python train.py --num_attention_heads=4 --parallel_block=false --beta1=0.9 --final_lr_fraction=0.05
Each number is 500 + 50 x the weight over its row's rms, rounded and kept within 0 to 999. Layers, rows and columns count from 0. Numbers have three digits each. The size before them is the row's rms in percent of the matrix's.

# q: layer 2 attention query, 128x128, rms 0.168, rows 111-127, columns 64-127
# k: layer 2 attention key, 128x128, rms 0.171, rows 111-127, columns 64-127
# v: layer 2 attention value, 128x128, rms 0.156, rows 96-127, columns 64-127
# o: layer 2 attention output (transposed), 128x128, rms 0.155, rows 96-127, columns 64-127
# up: layer 2 MLP up, 512x128, rms 0.179, rows 0-50, columns 64-127
# down: layer 2 MLP down (transposed), 512x128, rms 0.187, rows 0-50, columns 64-127
q111 097:459525436620472532535506491493568557476574501594439457561412542514461498482530562436498507521497523393506508501521484517530507616466465501450584476546510496486484551462545486455469509450570557
k111 084:505516560497544536403520533454523465488474523568527482490516484456513519469417513476519460483504523590491496373324451520498530454532553475489435487575521588538420480495465476537426471459517453
q112 107:520521498458484502403530561544473425381518488412523474563511519406477530429565449439480483445495495601509469502472481561453534493540553521476457525524460555391453424477495475465448564555518515
k112 085:461441396601521468530490533527447575553486492490481581505469519497464396419482548532512504478513498532496538407563588461423432499488575613434485552459503545556533519553487533597494606551424582
q113 097:495457501587458512524378581509577590518506436501444559516406528536576508422520532466480453497480510443529494427517532412471512436485523459474430419540445466504498584609542538476473435530381514
k113 094:529554432505510584481555452488512460415440478545480446525512504496452516452513479482399511605430507485504515516522435498568573478537526519505507465546457564568495519536508453588467462496465557
q114 104:563552544548422517418580480480506353473530418487533504504437474543569432493429498493542476566428435460457516498419440573515490518560401513439502538523466490430471602426484471423522529476467474
k114 123:438530516530512479472489480461499486457483545489454451492486413354452538454466425472548561568547523588480512454424464603512447532528563563536509472568480589479518554476494354423511599488586532
q115 095:515485469532443479542484503431503487527445567455495436509488490483601538522508557544535460454489477538442612503453500516489381455533566512448384635526494445532432418491418530528425484455511496
k115 098:566488445531425522529463493571476624535442537568549510463545502514481593513510481560434503532519503436483495539610568533565516478448490505412560454536520369569465633455486510489529521434400608
q116 114:462530509450468515447494498466512475536506486440583552405422521470591464501496500599600396548529435484551486522365503497462422454477566501441368485541453489483437493492473552536613483530498448
k116 090:507503420464516564595431443509525577472444451515486439479650493484542500510512478489444577489446484522516476555611540535566547483470487513435505450506527495555531526492471525504568548546479544
q117 118:469543503522425532475616489422432512531507574482532501501533439361500523468474495513580540501539530550519471501499499570529453533533556570459465557499529565455460412415456421500539638554561533
k117 077:550461494574428518521473529509456571582505523557543471469518516576586462529462580532518489482415453454520503509592661605501515532486486464435516476401511461504551548465456530519464653530541514
q118 118:492522571542557416450584553543494424494523497495499544542462463433417551447485415445534519478550514482516457437519513497481595508548420553484546540569565560446484583410560499476491537487427508
k118 116:613514568601537481527534544430456448446541558498506495538422524416476424518480547529625478558552424562459524435424444491525425620548531529483496510519470571525533410487492458499478476544490474
q119 089:531479544514382475456586496482472430518592432537531510468490461471490557473418469590505427594516465499515423543449438527520493462482471578541496523487494537372581548459524469445537541583486465
k119 116:511536477530463421486472502525406513492480456526453453544429370452519479472517451442556587473514504590508561491524462563595491534561531517544528450525470663486550557529486431477554645444565476
q120 099:538424506425520539479424522539534520452432507405598543397538545543596558494548539616456507485399539487566434507502439495462540434445528468561419428498456446597553451529569567527451441531465541
k120 100:417506455550492480520456429595537472495459437492398530527541497505457517504544436528378510448475583497472496496606557421521532455432528509531511495491485502456441567514551538481553449487425562
q121 087:414466540509539468522395581426504489529458561474480589447432583432512492543571496487505509511565443554515558478435484460485442469426520393503513523526562515504367519573483592436538414442473451
k121 125:640443467455556487522441511603524473477474588539533474486579606550542590535499512498425465504460444523510540530560493448485612524470503407445413408472474447549602484495526570572422399482363522
q122 116:465521503601551533529489475409548406440447475391408492507464505491552424512444469383511499458548529506473546486496503393443506562555438473381596564521487491479436527465477504444500496485495466
k122 092:523494518476455433474491487446528452471480510494463511493571558375411519465481530528594446565517564486456416533456394456482488524547548556526424457479411494545546356468519423511421460455527537
q123 100:448531466506372537500518578518534620566560511600494534503490465529490523528450454533464564610492506502474463457453483570617403459490464523498561476516578528421473572515530491458488443493517419
k123 084:553510517431542514433446476519477460475501457507449441475483493478535532510536516381510523522490440606593524432391507561496600437487508433474483400580546612516488486482473506511449517545490486
q124 112:511479490513412549503539485453483564525504478473584551442496462478541510493487549639538477540514497473585456567472542514457420485499589565450436492485467505511559426489503471563567582597526467
k124 084:428522465456475561549474461537529565532472483524482450463589500582581507582509517496458530464420501459539512535668622570546546445504465446496539497464534493474476527495486561484488542510514520
q125 109:494529508487498497493428494476479428526450497493484556484439537480531500549509489527589446499504385507470576563435490475559411589460497386488531529512471472521419503527479583464571446463523501
k125 087:508449487418612482529455463536499402455445610501547434406551473463566598490435501425454424514478475510529499494467388596487479459459467468468462470561577433497448475393481590527474466454488513
q126 094:510447515525463612457468500545444487436505390519511423561520454513501468451433517532540433524510560463458489515502498569411489444605493548500544544507460590398496536483485433454468558503575504
k126 120:413548456465429446459466542446486534525523442543435472569456395457442475445508482486445599479531577547502497479549539479527462487544543576532545471537487612544474523541471378450642663479455575
q127 103:485524521603578536509498452465527505505487482479418427564471531496485408512511515395531460440576538451465560457576553492415567544638451497471557465536452569444436573511483424488522556497533508
k127 101:456488519488455532428515516340538517463521397519466452550489445399413438441409463482503479574516534505480466510484433478471508438520562597503473514504474538507508464522477395435560557522562525
v96 069:519479511541512515496706536411534531496530533448464498463452592565509516482440541518495500456531517432486428477496511535439504371533505513547424396592523437467526486465505498482472518530504501
o96 056:510537374509569422549515554486532540526436483522525482535532413502480436491482433496535452515464452552542497536541573510605456575515510484493493489495462471417393519604544542455454525510550519
v97 076:496459490624462543490514494556516477507543586656471387431393518467547585542460431550501516566494492438479488503494413546469455441467471503558549556567503456499515467511470487485496520535519567
o97 062:471454416627575501516485546488536616572588442517528561483434460486510594470493427435513427515517497550531561434518457486437421556490477570463499487587554531517507508546511405369498412495519483
v98 063:504428509542435535488574571478481583509556476619436526419552529561522492431511503519485544483446478437430629447507498490362432562477457487511436555505495475543530525469487514523502513588463529
o98 056:449499484598496536617508496405443530462467566518506482449549428535529511493461462500553488484541476488542464491525410588555465530547388512515505506620573475468499406503471462442539433436482460
v99 071:439579438435544473521443524433481444432489490496471426474482484449504503350484510484539527500513464505479501498483458521403511516556517469437493472511482516392492439486559535544518498560542436
o99 063:491569611474393589436532528543481438466464467450444524426442438540439526543543505476457583466513468474451494483580513526552502463522571442526515420405591529505502550452515572498422510472486515
v100 079:546430551523465610505506429433580539491520478427524487530550560485526480512579483510498459547418478506490556518514619495522458639534480437514539626507573510505559538493434508446513500611618495
o100 072:369469445477523493480372547454458515493455515587520539504512478545545439517455473461535468501440508481559575545607542475384472485497350457462504383623484436464467534570475464496466529491446537
v101 084:497447458348419515482464519544436496579530472525578493541523398480456609590574442457546550562529488488459556494460492474533439640514490477506598617428442491527507516503510481489469512579443435
o101 083:474491446505451471499464484465484445534543518462490561399485520372575553541430552503528459478563520490586368456450383474435455458455492478461530492520451476496537471483528460437407436546456471
v102 085:457467478566558582532540542590491500549395525528396442469581546548583387534422603485517387505395475516450474455585508519502506470525496476452533475475524478475470534437428511495489472391550568
o102 084:450493464549561551637517503518455545443493449523532442622569478595503510469561461497413451505522546566410570540559434525508428589542405483558475548460500507457495472530503516481503454479498479
v103 085:393557481467467537449535451525525476569599537505512632511503499494463505552569427437510523432498474489485464506494667574585507428474474517577578485594503413481431464445466465476499483436495504
o103 088:433528459436533351506521530553530560548429539514508487533417576399484463492533482436564442528566452490424571458488512467400499560437596456517536484549492504450475495482548495486468483464555498
v104 082:453514502547504579471379415478477523459551518533560474507597561525446468570556458496538540407498426557476528484469543546556552615485496494465596541494641486474464498415474484462478487508572528
o104 081:416441585537429510510484541518503542503545572460456542504470507444490523444545521493518511512571529480496597528497555458392535523485499436524485441462497503437586532451520512465458515503488540
v105 073:494431638546537498501544424432473476503467560527427506494468502568501404506527476485492475544471428514459627479518531478543519502472513478554597555498559516521559515483447465450511509390521393
o105 070:439473545472567512513504519475517579438473482515478494498514490506553563451536536556522500487559484416480461550456453574508615575449429508479378441550555474470503584512507441561466483434431565
v106 082:507485534466595562512484535414492540465504450432520478486461606452478408483440488493476552552514397501487560497477526475509542478530525437411552533504533559428428465453530515478516488546568497
o106 078:452475579507426584514498486438417458477458514535482515408479499537472593485510521537473580571520558459480564583522517491447494465558548413502441415496541428483555580401512509474453543460427505
v107 071:478449505625517500501550410464536473526443598583385521447473548562504399562449487545489445569457475473523439496522476550521462403460507496560533433463494466559482508484431513479501485489508451
o107 060:448390423515551497496468545500386616548467452550489461492509415506488589465450502528503492558431460523524467565501436498535490553474480504497459469483539524577496508538448444420555454519520538
v108 069:572450534427527464469460552425494517498487417330543497530447599422467457379458518484481446491497535536427549515476547462502469535492510496461464444483537497356517542532497485571390526575519507
o108 053:527503496460510448474576465432566452469464565508540542514491506531541450494614547482532498480415528528482556486501593458437444467585485471489509374488479485486390543532554569383532604441467512
v109 091:523555467540551494484549415480377484574411500496471418507598461480575468364473493469529526481524472424489469536453542523481416549453512518460522571478528468470472508457518522493524497440508497
o109 087:513406592510452487415554569482406526484537443532460585493485453494443581514564468452422540457455521533550366443502468495543513481552499485578589533461515582544594539536477501503455427502488429
v110 089:450610506468549524488461537441601548512492444504579514500523545594506501437505564514508438500478504459456533527528507502448551471557498417456525406416561488456511512490472491538479488526600493
o110 085:454535557452460510539514527400433450406469510473452455476535541537494495470442458522435454497514510525407517491594454545451472465555465404561540422435524495408598499467554448435437640533440513
v111 076:514468442568465429493488479408556521591473544590549531491465479538448607569461455517516477578533518493516428587522450572489514391393501456527513418587596440532534427492454505530541496434494482
o111 073:571483371582517457411438557556523501548510483508472447465451495504442508504429352457498492492478471535552468504512535472534566566524578502530509499523488564562536490509508539459549507612489558
v112 070:401421474451521472500537576537434538595515447422537552469628495536536452423519528596558454520449510560503515524519535555542481489526505418404537501481638516405485484499504532506429478576463427
o112 065:439522440470492520539455498587501529500396507473509486443608445581513416521457489530452502441443619511420465435605464536393481533585548395460568422539438511446487483429513512371434466496493475
v113 089:517480469495479462514538531424482469503495537595378521477438434503474476430348469533541494571565505544481475492493349538488463387439511476426480455536617500444544456453531548481515500446373469
o113 084:523529484603454577474507572525509508538530485469505480459522361550499576510501433511461507461535554568517431475456451513514519554519614448517443507509640569550445502442511532489493379502480468
v114 081:558537626461498426496458510539426501510533441516507491466581428513536471555567541543452596411490485463528489498498471493474520536470489524537513511549429502468383526476531477537514493485326582
o114 069:586452520442472462504608384458518506539512486506429519487460435488429531534470534511508535504488475447478470481383477505545458478549626555465426511475430551502517511455495527506569481491549388
v115 087:475509489492437432494525516422606481542577521543509563445426485435448494627527402515473435561467542580503433469533498522549480403441491516551536487555582492595507405474444488459486502530472485
o115 087:504587316522594489505470493567588555610482532535457408469490488535495476458424444453555490521518461473467568490574464533449559623440631547432440469567478457553482432472536533479560464555522552
v116 084:566594452471537556514491452493608529511495457445458501525509469445478369480504511536542425481442580496493394487517527494555454474524497603512456534418454460543449473464469520563481495422479550
o116 093:480525449458500491514519468456479518537494530513534440569541506480462508499582543445443455515409579555513571494578520515522506495549532515537556602482521577600445368459472565538558443468552517
v117 074:509497589500470488502571585640439456525538536461464574468583483531469374499496572527492440482432514503490417424552576462433534466538457545521534445492474503538469501485505485535525505474355528
o117 069:502595381463582512600607446528559519508437477483509451542574460551532459468466589512517457494520460478428439461426485562594508552504468584503453563496474453431385485488487562467473424425563450
v118 063:383540464532572515487527430525502487450436469468544526455481554525562514465582536478506599410522473497544546457524553537517423518556522476471482574549492488506398486522538505526468469542557614
o118 052:581489639465477451501529506534386531461434537480570598437490502568421536512437533552471617463474550582502568486562556580474520484466560388566479491519504440541493454519470442480557500532515471
v119 081:453431558573494478533496532475553527556516485510552555502512453453400511530484392477483494526478500605513551492502497465429451402463518507571572533507510548579562387537471466398476518546593513
o119 079:487495413532552627498396495477596517515506525539485480456527550590559499466483447549479498556577455394508472552569462584499639599377507550456476482554469455544501544559526532490466495499450561
v120 069:570530513509525471479644465399498541426639561503547510456506490491524488393571552411487563494587506502561616474488562559448462518521490484552390533590457445556453456532485474423587506458570450
o120 062:425467578468546458517543573578564535554540457490509457458550459390439516495524496519523483461476481517560512512635645582573616568484579467455509530522498508454470513531472530575443554491519536
v121 095:449502583528491621508454447544542505546504469478419530514496513597477387505539508470545539430518474469456477474489593496435451503536479540538639497514459491390451557457466518420443481456570475
o121 099:364461529460480493557431507415466524472414512496516483515451540446502526497554541477568454528594506509444541516453457488452416520510471445525555480543527540459424486487498524494474372422552501
v122 068:495507384475446522474495536606495496543529456594470470530632345526500512582523452496540511427501476457478491484487516528535425513475468493499537532496427443448491563415466490510466488494462530
o122 070:462487470542437414561474531461462542534533478478440473541506576408523457476459535453485416496564550520495474478462440456395361546501548516543594506467452560454545490490555554413445463540472464
v123 071:565516516582521513512366534450576478442525438479446418519542470469388500569563505510471617430535450508515501508504495499486515535487504486498579580531547558559522540490482505495471481656557458
o123 063:456519561521446617504522481418467513473530537452456507393475490504537461428430569537519506541576492416597620579473554459411529513454524508495449426460499407524571529468482522535485498544472549
v124 069:512481563447457492519575511582494452517533424502571414457559427475460491612536548498490531438518451513477562471467519503479403511471528569473556526549546551384465496500511487362467513544485434
o124 060:557488501505417503455434507475570376470470493515515543495516537529468550519537570521506434416571534463449349513513518513443560572502564510458528478496460516428451526487592515519389435540451511
v125 082:507472385562505530485437495467572527531448551524571536481447546406572558529409421548528500521447502459509471552506509540478470413460503461486459553488534416540485446460461534554515500485545561
o125 087:516497388615485495504470515543455492542568530563526494531460511563472529541521334480479503537442553577548553478618475434572519522507482527511549568508450542592593410504469490479608445508482490
v126 073:428555520413621465528568554524461485547553433398510511472562425491535402481470406427469548484587428459499397451499512507433478452488502473547534446448430518559461447527534501440518511475462507
o126 064:554537518459467528497597549454486558524405511484502514395508545476479464434531572517429488540488473418400467435467442545463469493520631518508572576456493486472457549450499486382392540569493456
v127 074:501428541527491534511467491626386509511541520511415552537517467551446535567546440445483637499519455574526463428473505476521497554518483588604463516579446538544503513556536512424469503525376479
o127 070:504458504504492525467460457564531499562466473464525487493435494458544453481510584529598549620566483459558483517388492498529467504440533530432422566576502441536425594527436522489518426436610508
up0 097:535596495504505566545483497551417613517507540514498582462499518514458495606492517438542534397435516524440428533503489510478516490572512412511572511517534443487581610467435540502497480498561517
down0 091:473491592580485489545550485514523554571491530503456521457411475474495482566458580559581459547491504498478565510503440489465510411465487463549479466551504554517418628524521400487536485486581535
up1 102:486480582506506540470472522588495520466486544512481478616465441495454437525429489563461555461522553546450413568523506516543505473498512525499479428471547453530465438550511548509460484598558560
down1 104:540440598569495557496480434507560488570462499562516551456569547437547436550456441480497464576467485433514399417525496455575516520567485547498400478544503473460395492523459499486424451443488550
up2 101:494400539489508512545497609588493594511491599566563465569503559501464584415525438528426461465475422495496518530461497513473522518462523494499538460498532549547518447528536573565532508539622549
down2 107:520494513555474550519512462441434424473541475505496489541481514435495445529486468419533447510497437501461517551498606463557432556527500505460465388475508454494531433509533571399535538467587529
up3 104:508462508514545483481436379461473450399434459450510633437552494532460481579459439466532470526520489493474475555452519424500468544467481377612485432494489448505619501608536531533542492525467484
down3 108:512540532506540406475556475411541513478472532507480469600519403517531466523514604528620570410429437527522557462446484448564356557518565493489483566483485559498449385516476421483476520482538596
up4 100:431508542530469453584549432439461469447457465475450521512507486535429510633478485464557500537490521508464400537421551521443498560498377409417549517566435452496518523449473500397530484482501418
down4 104:475554580513426511590552510451514518485447524520419518529478445486469446499540482509549475464473523482449522522552572521524508591475447484379489535471436578572362403420523422439443473548467480
up5 101:493510543531531480490520444525563532588402640451508556492485422511452475462505490607416431458559471512470506532483525418424426547488450398500433477517516509491437476504488653559456482470464511
down5 099:513374491542469539386450556527529514469658467497557493542490509465483508454539510523500516561468564538588506545486541468466438510502583563574504469534525415541533481567510441535490640601472473
up6 096:624470384531561446491385524529482482541434562431477472574447527460464478475464491506510546486499455515405461459508484554429522577431452439521470406481494479517482490483524518564496513515539496
down6 099:491527494476554412622470533549476517478353558492577557493526473500551508484584485544548491518429566496461490464519492476588416456518418488519432539509559531444423497537491524433479504469483543
up7 103:603419500477512438536453507488554526484551527532540514531520502516529545533518479503548481504537433473517505592503537469471541536449467444573550548539494418602550455435571499538463517484472590
down7 102:534431545470537470562518490475483529576452471482501495470454521500522508482480339437528482604501553507456481588487486475530500460513642534491493470556488504395518377528426500505505464538454438
up8 095:452544471496459597510525462514549405537457559461536612481535462477422589543456573551444524442510544566522430423511523400475403441486463526480510482477530443465480494474522596598540514475458460
down8 095:536429495578526382405472534519465541560490549513439527529474583487482474461483480440526521464486465565493578476570549553582545528426546533478465452480448497494464495495516539562418594426448405
up9 101:516500446595529445524574496579435521517474531395474473687501459527522518561495442559553482466518474549522545511442560435582519543496447521472384474446469469545513485586553475415419458467508524
down9 091:454466544524464477580576549462439508475449550440548515527503453561487540557501498605527494500461547479564477476503502436592485598506492529488481486493523539579454603598478411444501508420483516
up10 099:527544530444478518579425520644465515470520498523451472569481451508466499533571496498569514484454531497485505528501501477543423445483469500473607628455493494439392436561515455494520450430620541
down10 091:521455571532476468500415545515524476558557514498550504448421574572479483430630601494571492541432512519524445433463499496515423427493529481502483578411551417455440450428587457521473473524478473
up11 097:495458483478551417488525552544545497527433502527466502514562539580567439536456512456538564485510590550455564596494568516497385476435497486508453540594513468618540411510546483537486511491389531
down11 098:439476467466432517471529516460484510538550521478520549497525568545454544548569476521490414506585461552566563420453476586539517459594486496533526480527558494452432447500513544519653488460520514
up12 096:435518420469511465458439512477474429496490514485559478415465576528576511505462436434438564407539392506407464513423520418511587554533532548528503497538527541520512507529546557511479498431548420
down12 095:565562471503464513562573486526528500531509586633564465405451475535455605450564554599477436517500495424564527485476432453453545559545483461479539501509532506461399540420439595517501495516495534
up13 098:526442515546532519584424532511439445445523553437435506503491612450435487577502577531477519526540426588455575546422584502522498489559469475606550468512535508536503489465522505563434490474529486
down13 092:544580406547561578498514557470553516481453471496565463527503442565485598461508423561408411469534548435525509474494546525494425448441611482473496541479550540433509522538508395451530508481520511
up14 093:463567531432531456521590491447452512493507575504427567519645534513465447546445614456554559397482508471487511540470517444515539450555447538550488387486500496521569554475506472575441448411452567
down14 090:418442508518432542446462585527501518572543511484518499526526470486488620427489504602548474579446486478502486503523493475488612507445450460525418462462520560570461556467566520590616467560487452
up15 102:428551553525563458534456431490462554507526462576558455500546571538450536542450472515528438295354560542444494425457486449461601436477351492538470547507489539471482524506586481543362437555509520
down15 102:449568459540541544426487530515468581475566440537640428462479515481516499499481508551543463485327561524541490431475471468478575520457486443519427519459516549507465448451499488615395471550514531
up16 105:487468497430515487550530509500540367607516418513520605464520477432485518613490552538485471465437535473432486567548511524486544504549435518491519532540453517517520548575554559486515450482517478
down16 107:483562550415447524601619540520541347570462475544491529456545486462492566516417538514516473597482469518407599544531451562475489544456525511479481517477510511510561509483435458467536481417443564
up17 098:494481425539575482497463510480553507504405582432507547554474537443527474414515466421564506511587530552453566492465454368430511469415476484501489562551525486458435421534511571662529500447526399
down17 092:528533449490457506505585440404568486468557483429487556477468492505536554458480389501613467509437449462442500565502474457542537506584522500546473454560602463607501493477488462482434583536521528
up18 107:581415527458513459531466446490525448455527446530483494520419487419485423533520496533509530463444510621429486546525579464429557537477432393564541481589445497568502548453559481495529489459488559
down18 112:573442517495466582480560513504459440398505515568494401490432385506559468454462531551497553481527532474511506518501450464414516470483507381484459522487488636541510605453482511462554422442480520
up19 101:447467535547473489517545457493380468416470545513502526597575587485466591563476499505504595550526523482462590543479545394508491483491446513506549463489397399462544504463525581452552493451430560
down19 093:521570495530494506417513589525496453467546456542545509562580441484474455445516526449447548564432572567570515498442579533476508448522504572577546451603516493466508442494491519542522544553513399
up20 108:487471422533462475548478480575556482525514527548534466484478455499555499487444499475505487408510412518461578485450500464478562498422493478500629538448532436555492495572555519537506492472448536
down20 105:481482558446519491552537457429537471507603507537510490515437504612480520554420493600470572482503479540512432482480509487344526438487508385473422489492479463467531601480448503470527512538498431
up21 099:491485466534572418603529488500464549455478522575474488408528427542470587592500465452401535455534447577522459550460441517558446562506484383511473505392490436514500462429513476558540462479539461
down21 103:462514460591598532459546544530455484565541506544478563506560532418416480480567578571502446516520454514541584611492483498452523471456520414584586524492444521520464444506541568549511542465516586
up22 091:526573530560521479475478506505443417477446545459547514417538450493603540605555500485518498427532539463532533493382528459528572506569506401484465489538451479549440480632505526574498434573506442
down22 095:517468465448454481585506493496564474484485504476497561512475430481441446438418520462612547545472494534428401457602530570555461550424514579499478456495500564552648442475509484472481497561493521
up23 100:404526526465504414545471458521560488543533556447509510577481552421580413557535514467486596415457456440504475555537553465489548428460512474498530502482506428468576492491563540476538472484463522
down23 087:453564539436474545480504463463540494506511461548472461529436487476444553420500489462463543521504448530495486442482440489538467509564572444454489588432444494439496425421467574448482432570416525
up24 099:589475468449500521466488540552484515541469456507514477445512484614507467519472567505471544515539572532487436581450651472525425492482495457610486424542488468458498530555472567509454497542464439
down24 099:441486499589488493475402453537440485607512447605503452478541437459471601476508462470514546489459470468526453489539377427517569445484464585446588549489522517527501518418550588489533543503444542
up25 109:571560493465563467596517442492534537455390501506488516517549509451449585503528603550446578508496561452481492518390382506543501515434447508518417544481415513484481461447606529539451435457539480
down25 111:499534463586505614496512518503573464419493531599589546542433491543535493498534534486497427554434581430518466484485456465562515470557508395483486385518440514509537451491507508526489543469442392
up26 098:619492461434536575493531506550508554505471431530516463470490519533482525491585530433410544358444468466502494561487485467582525487483509512431464498512453491541554440548601575600565444493453428
down26 098:540546520505535455468352488389550512499547575480449520513539464486529475540454452502573566550488541546476501514520464499510453526542538403490591610536518469437498497534416539520448502495627518
up27 096:514533515468525443496496560504522477538495503493508485515545571498462468454458481482478453555605534477481499475512581387626524620477434554431502533538448480576543480590504545507521463496478438
down27 087:508487483428414452465549556562461578547485553454538474491535504606578514441507590471544457493563450471451468474408496470565507482487521509433466522502536645534484465437520524432435530464424480
up28 102:522407485540533455515444542482519452448504470534504455481448447474496531432527501522475433444550467447467425524562497470483541522471468437541501607474553553570474502494522522527438407497430484
down28 098:446552472584455461431511412456516462491494477516424505460520530542484509497493447452495555403453483509588573494527634499550442563556543552492492402533475489538440484485524534454552524491465468
up29 101:567475395540510492479508483537482481483525481488565391419487544466533553464478554612531529520459466562440487458491445420508462388519452412440530438492530488586543554521487561516490499434448493
down29 094:424590505572486524490448484486525477413444532465514439540540428472388542516478477526600517449509521418418467542520494599497516504534452516456579576495487623546449441524511518522494528539605540
up30 105:461531523512576506517556543445471538413420510430431526575514580548492473503433478478545456521387491470504526555440530484535475541530522429515540445538499467546514475530535507583450510497536499
down30 103:451474472588474516530481553495511532565436495450529521403535525643593469607446504543520514541504500538452565517464433586582456528574594509640505538504493473497473456535434518581500467486476484
up31 094:423477444535574519536449563487529473455501623640528471588486505507422533485510506402525419529504398529440548479548569443479615610406478527514491464427580511498491415482545514586526529501515533
down31 090:537461596517504519483524535496510427546453357486478507449507408552589496468594521536487543532474559487504376473496446471472552534497448494479505541476587535524478577392512552545490437536386445
up32 092:562461517522462515578550531503529422525554491386585482501508531533530462501529527481473541480364512561565446549516456501464456488443415581545410483499520411504505543513503666603551417508475491
down32 097:444451466470425479522511471545443493476533480477423521543507653428498507492477500445537508529478540444421660582481551454558582545517483442478492458430508461494490458491518435513590500524593408
up33 091:429463480501507558506440525468476480553489508443584374479560474491449509536529456525506558486483502532418515500482524481530520414479459464596474523506516471535486394526470595582531463580452427
down33 086:449442527475536603520525498450473501444436527424513508451467507510531560489429465412586522416561483569529527519523485614497481452508512447465477568533481526513575498376535515445472565495500606
up34 105:499515446594558512548450538459585562540559512380453517526509476544510570552536487478494580487460473526467443515453627539525476405565431468500439433465496493471487533540510496496505416526530583
down34 100:524501454558555490563510507536559449493517485451589509461502442476481546464530427510555618477541537509485378468491495514593439440549538489417496540391500516526501541495420497421484560555585548
up35 100:445500523504527363501481467448427581491413525447524532486513491454558509498472506519524460491488521495367442478486543465473589492486492477552593525420481507476499478568473492528410466509483521
down35 095:453545504496448542561480492464493512557504572426425434484418441529499385524419471643489579524401476467556520551523511541509576464566395479487558516558530493437473487497495508491442528511541586
up36 109:585542539464528480529498444462593515532437434524453507526561592567533543549553502549392445521465439446471561615490646529501567449464534471518550435517420529470420452500522578530551455523468553
down36 117:446536479433445536526415564515557460540410441491458452497543522590523436609518501495430523562510581549498597472504503545509518547505576449564522480494526507439508557444533475500437447560562519
up37 097:447467474510505531520397539446492512512505449499441496530424438602463461481545436478516476447504475523445504578536478555525570496429473564478531473503535474501509480468598512573551454415496544
down37 094:479382527524451525410511510462471470436429507504550500460397441602513452491499503446600473541537627479521540498506399457458459459497550484561536510508530466536544497533499404526493459458499484
up38 104:619391476416574495517425471480451508458467504527492535413470580500494601547502480464508458508458431495465444534503461434529503536492489460502551370490463475529564551481545527535492490493498457
down38 103:406564405520510503467612521456464463589520584561509505477547510476457483462457462470600577490475536471549501541514522497550554537487479481499435575512517462469541544468501463532488471585477564
up39 090:465482416597506487519468533433462430549532421568508454516554584528460443466489512473560506538338533510392479468471486501586526504443488545521493544508429527508577550519482446468503448495528555
down39 086:494477480469446473470532450494468476561403548479454576564472432487515552485471459548540429459501471393543556576456561535497523476494542466495525528585427512453528551526501548433493553605448516
up40 091:550453496554408523481468449519615465511533530491531487556469569506425501484630577472455476544559530482471457519457535380486457469437506429520536515538438409522522510575575535480459464467560483
down40 089:424631522542552360548469518577407529455485525435518574458559460514597455541505441527497498458482509474530510526429465469518584608595575553462448450526504589480472418426450494578473467482516503
up41 114:505507435511490454566505451488492543452474523597490639589540491475456460455448528503558546519533397610529573490544487526431480566516470533566496518441477464522514588608533494438519469442567468
down41 115:455518459485510533560484482497509518419520543585532605568485507506378480427511518539581495492436478576536570487572429558457547583488465517511494565515509558453488518545457421445553517429480352
up42 113:489485470493489533519469438503589575406482461549484539497499528557481465540407498609465571427521414486462547536475507436453495606496415486480438497485421426590522489599573539512492437547530452
down42 114:434553559504566492534503491546479506466561501500542546561506453501516487483476500441492497553506491509496531522587589535477484460551479597448422498578495530549527522549506512409562558532441476
up43 112:538515467511543499491539492431473517507562462456537471548607504495466459513584511583509561475505545583535569491454438479502510497542421455423499583474531359544544544526575545471420442570426464
down43 120:527429532477539499428540556574433553518503605613452394515479509467505443540517559489396518485457453542516538442466564435508533476559480450486448507444481511492555532468488494461523388582499509
up44 101:426500482490539468533501468550536446450510471412552611600414503545528420437404519548499455479466377489469482490431543379518444584409461513547500455485411495457563538499482559569499450580553478
down44 100:466459556593488485543501568524569428521502517427529597630571601454537498537516514474493433566460485531534447506447491482486455450461543470460554553501476485547511507469493407548547506469471543
up45 096:403421497397601470589523480382529503421445574532483531503481509484461509475559525581535489516450525527500574566466485539457471598487445504617442541525429521527495450479525526485482511489525573
down45 101:455488499435514532589387523453530495492496524562553477530455519432520494398543608528505479503475519456498495480543485508496413485447371492517504565491465514540509458410460474547444445531499542
up46 089:394545504437621487502476396558495600536511543507525542445477533481541544501627484512389580515547445421515507512419475548472461509549528522472437456559529552516418484581543528469533450522481466
down46 087:548483491432550550425471492409514402487509448463480448562594472426473496475456492453550439511519489540570481513469524525536499506473556517564504514544447489493514493430401513506477509471455506
up47 103:428492442477511485513490477625461454580560569548553426554487513476500496424549466569448557497478516450509445516411572396494585455411470514528490479438521506539464386538494551460493440600445518
down47 100:549469516576464506375486458497482422501488533561438497504543489418409415484491536520575465514529462438462491445543476461568408594486495480557454537488604480465442472557546500446480550461537448
up48 099:514496516486571510502377508441557468556459591483545467529538430420490597440612562462512548551485526421452494488459578441488533508477494397498449543491529346484485526620506585484424436441469493
down48 101:481466396428449547496519488508462469443509479493545517471466472458521518544465469583456536533542546503588475500497554519543431460475468635465498482432402534502567417496502472543613462436484589
up49 098:470613525608497417549447507500537514497475471421474481518555443488455478523484502481482497467434502537515439472432485496528463468456494469533507467473586551549493486546521523530501480399447439
down49 091:568476495433483462500466458501450578443510544588456469474495503463631505479505574556476525425551512545502497407538445443493483533462530494466572505385473515482459496491493534520398535527471494
up50 094:519592469318456523506448464531512526497481546523413468516468541475500509540461439417504539403521472515490495552497486419450513514477530472461505487519484524399413416461511525547600513575556555
down50 091:541444493537396517585558541507538441464535605379503529404537514503474462489567508506353489587423519514530350459535501447487439490585467525481574564552561519470602533507540512515529487485529455